Each number is 128 + 24 x the weight over its row's rms, rounded and kept within 0 to 255. Layers, rows and columns count from 0. Numbers have three digits each. The size before them is the row's rms in percent of the matrix's.

# gate: layer 9 MLP gate, 192x160, rms 0.169, rows 168-191, columns 0-159
# up: layer 9 MLP up, 192x160, rms 0.174, rows 168-191, columns 0-159
# down: layer 9 MLP down (transposed), 192x160, rms 0.156, rows 168-191, columns 0-159
gate168 090:144141081111151117111103143086128128152123135111116126139115153132126158140148132121147127126108160133116122111131123084144120129100113151136142150168169120094091159114165128178094136116113133126116172113125165149125150148103127090137089149138096123114088090118149140144102131114121110185087153118107171126122132100199156137116166126136136177103120098186124110137155128111146149104130128145072133155127117118156104162119115176162127091144093096162143149147112108172132116132101120
up168 090:115116086124122138104124172087151135154083133157111135141171131146126128162133107118150156128142161101108130166109101141112100096112152152140134180157134125098146123074181119121137153134150103138128167082134117130138130087114127176145128119128107142129118117159117121176143061143107112145131128128122136138121083099162143133106093147147104160106122111165144116126152134093133139105101128111126126112104102157134071089088124149129125121131180124140134102123124088144110169139084174
down168 092:130146152118144122130135135128096130104125100095142111093115145100121186129138164145106139131164134111130134099123125113123132145153182097110120110116130099127163108138102081099110135078101153146121117164154092093169098132081115176118127111119132111142157164134108119110129130173110138125160146144132116162141116069090104150113168069108167140147137110106109141153118122116129115150148111076124136122143120158079138130122098121096099147112114101103110173087102167129148159163142122
gate169 101:142117132129092120125134134152125111126133147134132128121111127108132116160142093160135136138147142186139074096144148105107111124111137120138111130157111138129118116165166144136134168158190153122137136131156103103174081167127074095081116169107137100139151115140130147116089097147137109177135141149136182085125137125165122132112094125116114096155118092159133158163093100139122114092122124142148171126094090088150113122145091158113126136160154120092136118164162143119120148099108101
up169 099:089104138155107147115136128106059135091115110137129133118092149144138143149119128100124133096132133094125121172130097125092121110146119176109117093122115176116172123128145162129135142105110124136087164100063087129107127119153159130124139142110161142135113150128136123115137119112176118145065091140135105122157126122144134141126126123159126112099162136106117144084124131129148065127084098125105103169145121136149179139115147125068107137098132179091118109119121152084118146150144137
down169 102:110129100155134143130111177163135115097149132114133086120107093112106164110148120120087134142120095087161139127104145168124106143064121132159089106164111162129121133117120105126153090109106126118077114146157118133122145090143166110147122160157120149121148151131110136165152128101117126115181121111114130085095171146121106143098145128131095171094135137123090153081138092116130140105100188132160099132143146131126110080123156131124138152125112145116182095103102139109140127152111151
gate170 106:121112083137122088113118124154153143142115126101131125156103131153111115144157057123108151105111162152199155153117138107144157118101095162182132149157126165113118131110095145171144170119142111102137114128104163096130119116127117106138120143164137126134171120144141138144150164121087149154148140172119096147103147156107138151148110126100105118119130142112115155151111112121141156140106102164110146112153128136100160132101174139098123053157163126154148089110117153103130148107102149
up170 102:147137123134130094088092113115128120137057129153112121104149131131123148142092138105153113083154116092131126141066147126141169148108102139139123150116127101110123136157132117148094135146138112102137121105149151104133099130142173123116110134148158152119117135145126125080137122118142105158128157142119134159187138099161178109159106124163114150119157085117099147136140162186125121136060152138136113080106117154111127097158156061121099134106129110121147096125144148105136114145136082
down170 102:134120109078151089084109066139129140147156150122111154129151114132142165126156126127142112130123116155154102107152128109135120101112100125124128119131102144095070151107084120109153181140115119118116129143130136142145135169100123174129129134139120132123096126090130125104134125156103105170140129139117135179123131127143107125114091101108147118121143164102169116117128154129146165128150105188167135172142135180151181126115117117083127078151147167113072130130162156154116103094152126
gate171 102:095122126115138116150128147144117168078114129098125124108151141150169129093144137092108117148099134156171127139097092158107094102109085160087073119119139147152102154129131155126151113151123127098188125145124119156118143126100094127138125151093133119078131139078148100136145118131103167120135086111115119126137113130124121157115135174118127175077111137113176173128125165125127123125158167112145169119138117129179158144116084119141142134104112151110087149118131121118106104184142123
up171 103:143127143103167127165146142109087113143110126101130108189137109157113136119168145151103151122101122112146092153132128136108120103123107149185167179119119140111131146150083088124105109139114146054099162152146094125144148134150102110138128168107139102163123104109116145138097113112110152155139124070112106111131126101130111075188111135104111098112133118142145127109145155148148139170159109155111132138076096094139120117123113161103140132159123082153133136127137113132160129117120158
down171 104:139134113119105115181112103149132120124113137123075129124160129061149129136099112122141126103146113142092137144115091145121141142190075160139115099101108109109166181125094148123092112112160146130158127130114148138116088157113165176120123079157125117185137115113118134151157158128137135134103096097169131118119134143128170141114094114140132109139134100158108112134147113154136096127149143105155148084131125135134101140177155156130086130151151154123103081117121107148096129162104149
gate172 102:169135099117125128162103088127106128094171156053145167110121120125112139137134107072109106089142112141147148102149126085125165113169144187118130091133138118138140120188105121107150109140179153118150138114121101118115093133093138111100142115156162149110141116147153133110130120107117098151129131126149158105115120170126156126131140099160136106142113146133146148131123112159099129135147173162133114100156154131168157075109144095128091141173134107123123110103146143087145133161149142
up172 109:135145130173103161095160122118105114198087091141127117145109153104151128132155104173110146099151145090161132149132109130142117179098114115090146119136125138071110163119154074136125138114118135173121142137123119136144178151164123134142105154120117089108147121155115144181132109155157131077124172120113085128149146103155113127113130148128142126143141143137114124122142181134148131085127073115109116148109117130110141132094099113124141107120180144145104113108151087121163131164118134
down172 106:176151139131111096115125174124107112135168130131127157138128145165116134097123155143130144105105121110084107102137162097133145109112103138131122115119126158114131084083100167146085103138121134131071183156127127162131174098147140126096134132107153103162127096147152162146099087098129143150155140127115131128164116133136121125087126144123075143102123146112136099124157143105133150130139095135165189136173113117170144081119164126133107078110090157143120136123115095098129112159121123
gate173 097:125164100147096118174154170121105153131141147137105110158160137111111130118144124183144099140104160141103109095104161114120118078141081137161144111136099109120122132094129143158149138138139127127147139145140152134145139143118159146121120184108096143162130110145130135125155127115173129146160169094107125166112104123097120165151108188135094140145131117125127092141090156154118108164127089161162102127172132104114106165132112168143168116177142115111109102162103097145105098154132124
up173 092:160078146168139063126107117130139141147125084121101148113120125162146115157123161083120150130140149112102183127067111163127098174143184117102129172108129169137101102138151150149128125115105146135138118142148125147195137084120149133134148124175123144150101127129085073153162117125118138139147101181124098123116109133133130129139112111134117131140117111122084101155131131083116116109118133135094103138139129122129132115126168158116129122088095108118113152127170123108151127137108086
down173 096:177102163108141119138130141126115167146129101122122141112168096132150075124164107094105110116137141156173108129082147109088133123110122168144156122168123138176120142196137153117127139149103145123140104099153164092085107159139159163127122112124152154121165141107121096147086117126197146107098112128088100092110115150156146114123086118160104146118168137111135147120121115177109118124121149156127118151136101107155101123131143121121148142114108112151102109184119140115127130138118100
gate174 103:107124095133168136104121136107145128096129092112150116137099129095106115145110116139074114088100110119155128146119136170113090120118143124133156118158113139180118133148137121101142110123114152126109163150077131107124131142145134177085131145138146152142096103101125112153132123149129144163117126102180047117097101103135151170125160161116154136134132157174126113063142133114161117141119106175115167153177079155136090130113078150148119118118133136120129124117109144130129111144163126
up174 099:154155124141129162139140144158162167101115121156164120116137069101144098124121116108157154148102127110148121166109099099132151154199122123147106144106102108105114146145146121118147153103114135111121082153114100169122157074116128112131128155102102139152109090172151123159171186108115092101124124146134119157174116127133112144156116100132137134122122130107147132129116166114111133132072101126135068132148150092102124118131150093125123133104132087146113143123123128095178171141135101
down174 098:146121159129120120153089099156127165130069109134111131099134188163119129155100138095153101141105138156173126145150120165136148130136106094128098167120125115118079151153173141113084113133110146118157127129128145122136094117075177126119167070097166128132131143133100076114092074130134119130133088114136130111089134118108130162158156180152124147120130104090109118169117126120159129095122127103166112114134141136145144147121143135112133150140166133138108123122107103121133153126089158
gate175 099:133114124104130126147095092148137145122103096102148180152106115172141102101132131166116142143154103149105104136185135159122132133144058094114110103134127122132133104095130126110108141148104115124130124105145111135089146138096139129150127103134138090140101154140125144097136129135178106118107112126194143104157116147146095106131142098145150120140116155111126152153100181121169125146143136150194107128116134147130152138082133155147130097115135085163132097124111071158123111069133094
up175 098:124136142134128112134123165146117123151131140094098189107112133102147128144098108101146129080108125141133146108138100129152140101146148145124135147093128143154093130127103168165132109114139114111065108148165117115154145127172145144129160151131083144130134083138143130166139147129077124158123138099124083148097165098090104184105100134122113138117134139097120139125125123129122095129087168115136153108155131107153154126182193114128140178126142094161138140128066119145159112132116109
down175 100:122142100117092171155144124140127108150116115177095076127126136138109096155113143133130109156157123125157146102147096111144153123115141131098123091121101076129177124158135121123100127155157084155135149123175143145109158126161112119165132103128087127100085107125101130164123130175155138106084140155105129115132172142113128119113160133071113102128127118143098103135144131145112076162128127153093151131132182108134132113121127103104100124184185138160102163125136107115155122125120144
gate176 101:135143093134107133088153101098158122113155087148125152140157146099115087116154121106118104155120101105157156116126116129151124127164098094093123100118127119187158138166144172165124142119128130126116135163109136167137099127141161153089112160156127105122092123149138160104126137103146140128089109103137138099152166136116157139124178116105120139150127184108142125113178110122131076149123134073113107084132097124132085145130112145143118121139078123140117117114155145129158174115116073
up176 100:146134116122129105198122126145131103102114138102148110146107114153141143107137125154125137105138139159161161104094126121094130139137140124103129112130131135108125152114130125173152118132091134115141146123125075108149151110159162088154120121129098128098113149099106123112109105114140114120123075166159091148115084111146094126121146175147121102147121142119096088063136138112127163125109115165131158176120144120159107178145165112157148157153120089135155142203110109109155075113117127
down176 098:147174117127088134108134108141156119163164114098137127110146099107142111141100134105127129138145154135107113164140133125123124100128091149197102134115127122089134068120114161133121122132131157103123088131126120130147116102098138110116125113178089100092151183095136122154130164165166112119176172146076124093133133129171118107121115119121152141114074157129105128096149138147112165160126132141160102123113117098120106126151139151095119114181145127148139114141118112149115174071133150
gate177 099:139170131086146156151105126133107117130126165094134152109135155124120138164105145129106141148104113134128125116135133149130103194111105104107148170119092161102132095126143129117160077126106117136090143118081136160140122126162127129120134165136111150168117154112125112157177100137119155123102131179164139133128104176097080108104132173129144124125118144157053089088134140137113139122129111126089148129131113114109123106143098181088087175125105142135151144130099152139128163113127127
up177 099:102151164108153077099127117142123174166140099133138147087119156131124117117137120099092087132156157098133109107122149066177116125140141137089134097104116119118152087141089128153093173129126104157148130128089131139109090123153121167110137158144133113135098108096095159140146099121182132124124115129135101152163130115182090121087092115117128145127152122161091143151159143130133156135113164134113155114158179136135125091147110122139138120151148088134136131141108161160147148098096134
down177 102:120112153125146155140111112128124128128089123113118125135098121110146120134124127129127129136095157140106128170113137173154138144134127133131134145116134144149108179147151131094141153081138137095100111166081133095142129173153182157134124105110102156131105121105127125093116104129101192160157127127101098126129096190088154147140120117180129127119121153139096130122138104161160118139170118123105138086151141082154155173128124170139150140134100117100109072156128097090103176118165139
gate178 099:080147137127081134155107144131142136141142098138147102106144137155073105147140122139096127162145154154125075094134119129109116150122130146111137105138104112160162096148137125144153126119125128112149159170107090117164148123155139119137133119135112148118134169130109159130086082172097128109095177157132091117173095147112140126079095090111135125132144134148155088166141193139100155156144143142087108154067143116120145112134165139117133109123149153114166102150120140138155111108126145
up178 105:118105078123109138169116128130125112133142102136167151137126142136122149119182119189124083097170156122137118192130114092139178080139123133116136150131100128116125105121065168125184140101106113115153088159118120115129087124140103126130128155131163119114153147149136126095091144099150144163166089145127115118118151115135137135118122119111115161105128070152080160130148161160139117139122135174101142169139144103142124120102121119145154103139112125123131168128117140164134094118130157
down178 103:099152111092108103129157136101136142099095141111141127105094110123126129152109157173155150121114150095084114135147149153170093104128107159121131120085114200117153115122153139113163091114142102127128138139097152131117142127156093121113109110164129109140125139135130127134134125132163124174100161171111154132096072109133109107149154110135139107152077116184151094132087126150129136174126088151149110091145140121118126152161134143112121137146169120099104159129129098153148157135166077
gate179 107:125148135148143150124098133118129142156173129141101123125140130106142149140131125134106150130133120081100098145138145121129144131101120104145100179119089080153143103150135149128079122078164140110152126109144140154136108113122092105141151105131124113141114164133114125141091144108141123117151112107126147136139115162134178155141134108157113115108153063127101112123136128170111142094099044156141117112193154141151094102147127140143123092108127110142155091113161201153099146122140167
up179 107:130125097121123136170106095059138101112180135159141130161108167112100133152129154129123129067122119109136127123121121138173114120134138118156137138127147122140103161173143160125169118144118099122088109083102132138100139158144104114128118134082121124145157122138136154156111130107175118101129109078107117169176120149123151143110116149187162145154083163146071107124108132097138171153131116128142136114109150113143138118127110155145122214105125115116122136122115147151120114125126138
down179 107:146125096131156154127104134122143098094110132153171175145153131168140160125098142111187143110137157125112089113142149132173120144129123163123103116136139160131141120138134176151055151121096097117162158107111116119178109143120109143108133120118094127139136115102120137132124124138116111120146171124138131131120096106132131116136146158101085115134158181103098159112142143141168112106111085108138082133106155078183161133107112167126084131139124103108128181103122096125129094132150126
gate180 097:128182154114142122194127138143120110170120115094147112108090123142122128163112120116160137114098156159107163167102145115092107083113133150116134093145124139170132109123095107132106112145118109089139113131124148170136107111128187121093148144117122133115123138127125162123144110142163143112123122146108100138110148110146116133110164107128116165119120096154191090141177145162085132145128152154161116139139094152141092102074090153134143135124102118147114173067102162135122122132125115
up180 092:117157151132164101118145157109150179114115140171106142133161117164136142095104131108125126169103095131103107163182097093095102128165133153127106134108148131134071131134121119137115151101127114109179166115121103075148111125140112100098107125171113153125136099180140103102129119141111096065154140106113141096124147120120152157116157137104120174089106128124116115151125160111152161133111119120143133086132146133083103149166181148117118120123138130116134157180161120117116119132116119
down180 095:105118125089110116134141091114147165140162140153101129136140127130118103137083126125176113117129097102160116158143123136123145147081134077116127144114106151178127073169119087153142144168127155146096140120120149195104161109151148133122164149126117145077201129147108107161132137106131118131093109114095128140126111106118121112125136118103150153136121110125127109117120090139080118132168129100139113123118150131088137101092148154077094168169132138150109148098124141162094137139139133
gate181 106:139129154126131109120129110125146144173136119095133068105112138147135122120159098153069105139136143123110148093109112123148109155166150112085070133138101071123112132131101110149087115134109123102126153162109106147125181101106132154133122135131120100098191093105099119087155144127131142133128178167102147150118136137139117098142122115133170134114129163125085166122106125098100145155189119142113112107163179125137146119135118100115094156120137134114136146116136121123180149102099118
up181 106:138136126063137111143132079162159179118124104129131182140141132097150140074136133146144122118146106095103133149078115142147102116147083170101154128124137099110146147133095113136144109096130133121106098129153109117158129152077147115127101078139140158134126139117165121114156103108119131135122176118117131103147127123112145142159174127105114125088127148109176119129138130133163160145123091128122064169101126130138136163124095098098159149102126113066120125115161135134151106126148095
down181 104:116138176084123146160111141148088131164134110149131126116095086094152095118145104124127135138112111126131142146132185143166153120159115108110152152166091145156146150099111125101111118077081132128104170135140136152103140111175127108121190140110107115149146139148152136136120077142126173113139138139099163133112131149118130094113126125126080117123120119163137089127138138087138105141120078142144098134187114117137157141089109131116134122090149115102152079142116147140126101165144166
gate182 095:086156111113139083110109144144122127119133132139098073132145130087135154085135155125139149147146103111108123147136112110118098123129130132146124081067079130096114163140099130100120101116151115126096204125125150155151147108139143160078103164129143137119171136114163150119137147097089111130141102111121127144107090115140138104145146122101118169136114115126110184125173129116132101149126132138149132120118115127126075139093141151132138143138152089153089167080125104096118167100104100
up182 096:133165113173131083174139153191197161128151128075098126098171102112108141133104110144116129112118117167125153117116144108102116119109112119089157142142150100175116132116125152155148098113105115149143121101162134098107149146152113160137086081099142116146142153136114143155145111127143161115137174140108115158115150123116123141144088107130130111114137085154117121107104148122139103090146119139128123153093121122127123124168096118103140113105077103116160092154152155150120159099165111
down182 099:167113097130082114090078154129084142118130125112138090084127120129200123110153148111129142114136107085161117130097108114115140110153142122190112119127170107144139126142173120133154144113118132110124093104159172098133137140113118132127079099167141130160145137119146135092129199132084152132100137115126120133093128101160147132103131142133137135109138158153141093115122146091168107143130108085115174132146106100143134144172138143143138112126124138152141118090130088090154098113114139
gate183 097:104137129121107119183098128155163153112146133101126174110077178175091095086157137131122161138166135141128120125125160120154064163118134168097132143101170113118074126126122136137099128158091109160144138127125131116150089106143122176110095134091109136163154150127165111136109092122106110133115140144115125092144134123118137098158119100139133118144133113132132175156119075144109131097104126114101116103143127117113139090113142124104090112124122109114112086160148174143113109101160134
up183 096:121165106099156134114143113110121106185097131093122120103128099140122118115118114143149117172125087135133130123121136119102153116138108126178172140106095155128093110183102162155088120144120098118143142111174162132157075176116124132144122160068112118135122131171097129132127111133168124103095163113195155146129099146107123120115110116117110146149121124121155126149141070154157112155105091146155092120141122133126098081116107148139113128176101135097102135118139129138139125127108092
down183 099:119139147095111107105091141161145116085129143152102088128122166171165131135160156134103116105120117122090085131092183101124126133135094129124096112108132117119130139185144113204114170136100129145122125136097103116122117108129162134122107118126121140118108115124108094174086125107123094095141133107134157118100150132091142114115157132120133133096145139137135146136126101180133124128119111168113138132127123096125102121185145144166073203124149105127125145107126146173101168136131127
gate184 099:154152159148156131093115113122154160136115134089101152140137138162131106151151115116122150090160117136121121125125118146134137146112112107117140089129175085100138163185106173115121085117209074102145115119154169121148117097129107157123085116128120110147147104103168112129136130116138134133156134094159108115141112104145138139094151102126145145122125154138139118133122100162096127131120149141107128146168126151160177103065137121077130099141104150167153104146114171117163108119130150
up184 108:099150113096141180096122106120126126153103100146121162178147114160205149151114123142108153142093124112115122107099115116133161131174144115115154100153153123117131085181145129153137142149125117136119139137117155112094159105137116119136126147146106139149125107134152135134105104181141130119118141120109117135097109129143128114113132064150091193119161125150113136149126111103111097145146106118109078110118165084105164143147089141118115135141157123161142156143073082126134106163098123
down184 103:119166119096129140122096112117102137104136167126152125113123091121126110146081138128136131137126126077154144092116127081159104117101166124104124107120119166092121150140166160117112120118130126217148128091144113100122108106078116165122164127147106117143160100137156119090129129115166161101099117062144137134129109195121109121089145136109106124121142150120128142147137109099130167160128145151129129083125129121122082156098134122132160124081128094125119144091112131087139155124133144
gate185 103:148178147093133130139119125177158153072138131112066130137094135111119127140109156154070126160111165095159118137113147156122126129140144129096140159130118124105124153116091125127096145118075112168123139150154134115151136095118124172129166129152133108119151137118192146075126113121098115120130140135119123138070091145195121088120150124142164135133120153130138130090106129104111178162135117125138115148178090137164127102131123105148126130119163130135147132143115137129150149105151087
up185 102:108153101110123091167143134087096099188111133166128123094152137081170077138115149130145125152141119116173131113120135124131170127112141117142143142134110131121115123147100154140146124119109110112143165105105146143174149131135132117085109107157094107108107115137156168117148125089184110162169112138136143142107133108126096139119163151117126116123178073125100131106119143133157135103151134101110087137146120159124086111181100135148104128145133113116092159181175128093110127103116125
down185 101:165133137075159118128126089102104130092121121097167165107097172130104113133116125121192109121148126087121112139132126139114077158145137090111086059103118163129180135127126074143168129115140170107118121126129154134133086157137130128096132162124130140103093147141126137135122161146168136140130117145104151134120167121124104131141137117148147127108101120113140161118174125102137066092121127102130136117111150145149159109118134134093092106081156157125132117138115144087130125117103165
gate186 101:166150141158134112156125094140156089135112129095099117139126108172154102068134124165141118120167094100083175103135144153148137108146107112123140086138181092159121132137126130110124152132107125124127156132173116103106127142141175143112130116148138141130136163150103128121105154163105096122093160138114143160120113133106132172143139112105101105124112092123048139096191093144133102147093115119132147166134135136146117108140183138088097119134108115124120114134122099153161137120110130
up186 109:076150137146107137130176122162125162107130132138108144127098116135106149156112137124129146122120168090128118086135125117138146144173147109125183160137112100149108097134115117108115112116141135114184120157130166103109127072115142123105115134165166117118092112127144132178108147088131117119136161129123077147141156136150127076128150144162130150129144142145121086138131158129131171132103127144125139130115101151104103150129121191080148137174135109110086142074125148089111109087172135
down186 102:103157109128149131151101061106102140147141136157120136162126120070093113113131138103148137124141157172070084103112118149112127092086132131114087109095126106105159127139158123157113151095139183121114180109183153132157139085144132128122106173154148146138134140118153136094128095125182159157143153118126114108140130144129153145101164172109122151132089181125119138140102105143125091141135159119125164082124156099124122104137136115116126148147116124108130150119145123140133130152104142
gate187 097:101133151169087095141180096116155142119092141121123129119147105178161139128135122125131137151130161089138160106111125148138154147120075125123135126106153126107156123161132097093151150135137121121148131116160131122162122067132128147120147115065113103129147152117115158129163133137104090118177111129124144068173157110110106140130138122138122068116089121115143142102129141137138080129118130129141130143114113114091173125186150120099122144162093109168104161127124117131160145155111080
up187 092:120124122140109133104153114166137119140125069097169131082137172149091155160159159138117119128088112153127081104121063105154126115085138130105161119092141129155103184148115151137129128166148124144130171098162090119140128137154085121117102134136152146126127138174180124088141142129109120119127138151140131111149124143139113159159131135133113123133154151114149136123106112073100157110152186158134146143100117137151126138102134129139082080119136152143123142168127146162119140103152157
down187 095:139138097114165132109092151142147140117175124172120144118137138160131148144143115146164100094139142113112175185126133115116136155124134092127115132156140115126170084111116082110125091097117106118128086118146120086133130126129179095120156167099163118133146102149092114147127110141118128143130115110091130145161138174107165108156125111141139075147130139100094128134176153138127144136077146122145142101114115131104137111107105137136116144202106131151099128121102153130153109199104138
gate188 105:122109135120116128182136133132136077119122162139169140121137131146217128132139171125105133164136079143129140129145154130133109139168079122102142137142116099121152102172116112170151096110111129135122120107155117113140092115120102128120135100148148137129129112141119083144141134110132089124086133141130114092120125125113120083102185171123145082131120151132141138183147174119118158111069135125166157105149133119137134086141094143110149100129118149123131097074134160116143160118147147
up188 105:149121108119188125126097094137177115121118144132121115157139146118099150133144129112101136123136158100129112156144139108128113151125143100145117129124142093135115098138157133106154142144155125096115130130128087102078076141154129138140128133112143144106113074141158113129135157093155101155168141132095175139179092135175168117113119092143106098123148185155128088181132164150142146106096130152076157114155158155110106089142094113097126146122160116166148132129129118137141156091122130
down188 106:098131114135148150123108156130150130131152106106167108127128116153148130104152163179127134127146079122132153130116117136148128118138126160115174129150079122145091117121129194111087137092139103142128105096142156167130119074110123134167155125118115134109134149137103116093114129134127128134131134127089101152167150128118134127083132139122190147143213092155160125083146136076120175126122113113146122136160121167124107079124089119132115109123142158167124100150099140158128108104139117
gate189 097:098098136136150110164144146117147086133130147089120147167142127117136082160159152158116147101083133147091090114129161131164167138101135138113117059123136144126151145139143062093154159124127125139079130148154118114128124118103106123142163162112132131133126131101148133092142108110099117154146111145139126120107093131133131139094091108142108122112165126114137116102144115113117146131114146173191141124170172140114141119139123101105119101127173114086150107165165136172119154095162101
up189 103:134098176118148164148127108149118121109128131117097129149143121164094140095143104107145089153091105159152155117103143132134167064099146139137127106142108167136140120105135100130111100150189158090126130123094066112103116134108099110108133134110132162145122143101083159131122098156152125151132111129128164124105165152098129132124106111115125143171162090191132111098141097145098109141130155126106131129128132146145106101149126162118134108166123099161141146106122083134168147148130178
down189 100:120120197187140154122121123104119117121146100088113143190151139088141137154131075117124110056118119077123068128074145111160130134146203106101142137119160149141115085123146114107119157146109098086132119145117117138130142146126135138133109108109108132088126124133155161112099147148085116119138138124137099123130118147137112117139110149141138135110131137126128136145124152150151100120149151148114123105108132120137070133146158094107137131166112147156147139102122120141110112074177132
gate190 097:082148155156182129195150128131175110136157108136165142106151197142128122144157131151105154148105109087164103079100138119157132110099087156165135205165098139118102111160142108161100142121118150121121132115123128127116148111104115127120104158134178105158128125112148083141113103136080116128115127145105120123187149089149125154169144168138121148126140133147128109122134147140110123133107139127110138121128116102152118122140149092095098147114140140111106125105106131150118097131116143
up190 100:084131112129142108139088136123131132130159119115107153100107146130128146122144121148130118162146108146139106080126071098169095104077131141118116127160151127134115126181143106149134182124152112154118138128113119100124158115153122109141094151141185138156133113071172148090118148108112108153129129149106124159114106116145183130133078117120133072091126143118102090140136124133143131138091165115074106113134117140129098095141090196129147122151114154120113131157129140142123165109131164
down190 100:137115137179125139143115146136099129149132150134129131134144136139178155099143144146154133133109154155122109116159145144125141118099119132158094123102080172124105176146144100144108129153141131164142071138107168105113136107120155141144096147130130108089089022132114133126147090132098107091185082145099111116125141168156127149104169116087085120151086128076111129110151155114132133138152110147144125116108142130152127100109158128122106171126139135136132132115131124120112141120162122
gate191 098:107096113113125114168145110113110148092158105122134130175106120124151115122145132142141119093145102096132146101108129110142101108119123124085125157118121129132138140143141153108170138088122140105123149122095174144145132109164130112129117152122121137145109103112107102156185142141121162175138127155083116161128161101138137166159116118115114119172123109093133155106120110128109162092148133156132131101151094117153121110063163203132116140133130093177119143121167160064146128158093159
up191 095:167123121129176111123156128143139134095117150080116143109160152100115134170116132134128196102117113162135118147139150128134114092149093136144158127160164131090108107106125083148110118195134148118100127120100139136147098129162131085156124139126167114158161110121130101126137153092105118097123124122138118161133138128092156117174117125115133160109169111140128129171155098130113146092103103097155093165092160093113088114137130096140152122111158147122174114124129127189130136131159116
down191 103:148102114127129115101111140104151136143168131149154133118073117143132147130117107162149162127163100131118104136124127123157092125133150178130119117139121140138136137171126141148127063184137146145127089115110103104092139116138101118117106109100129144108122142107139139113137131140131111080149094152117138095109110097145165115091148114158108120130084105152104153135141160112126163139120047170148146144128108065143175124112098122103146163112153107141095149132142075125130153135098079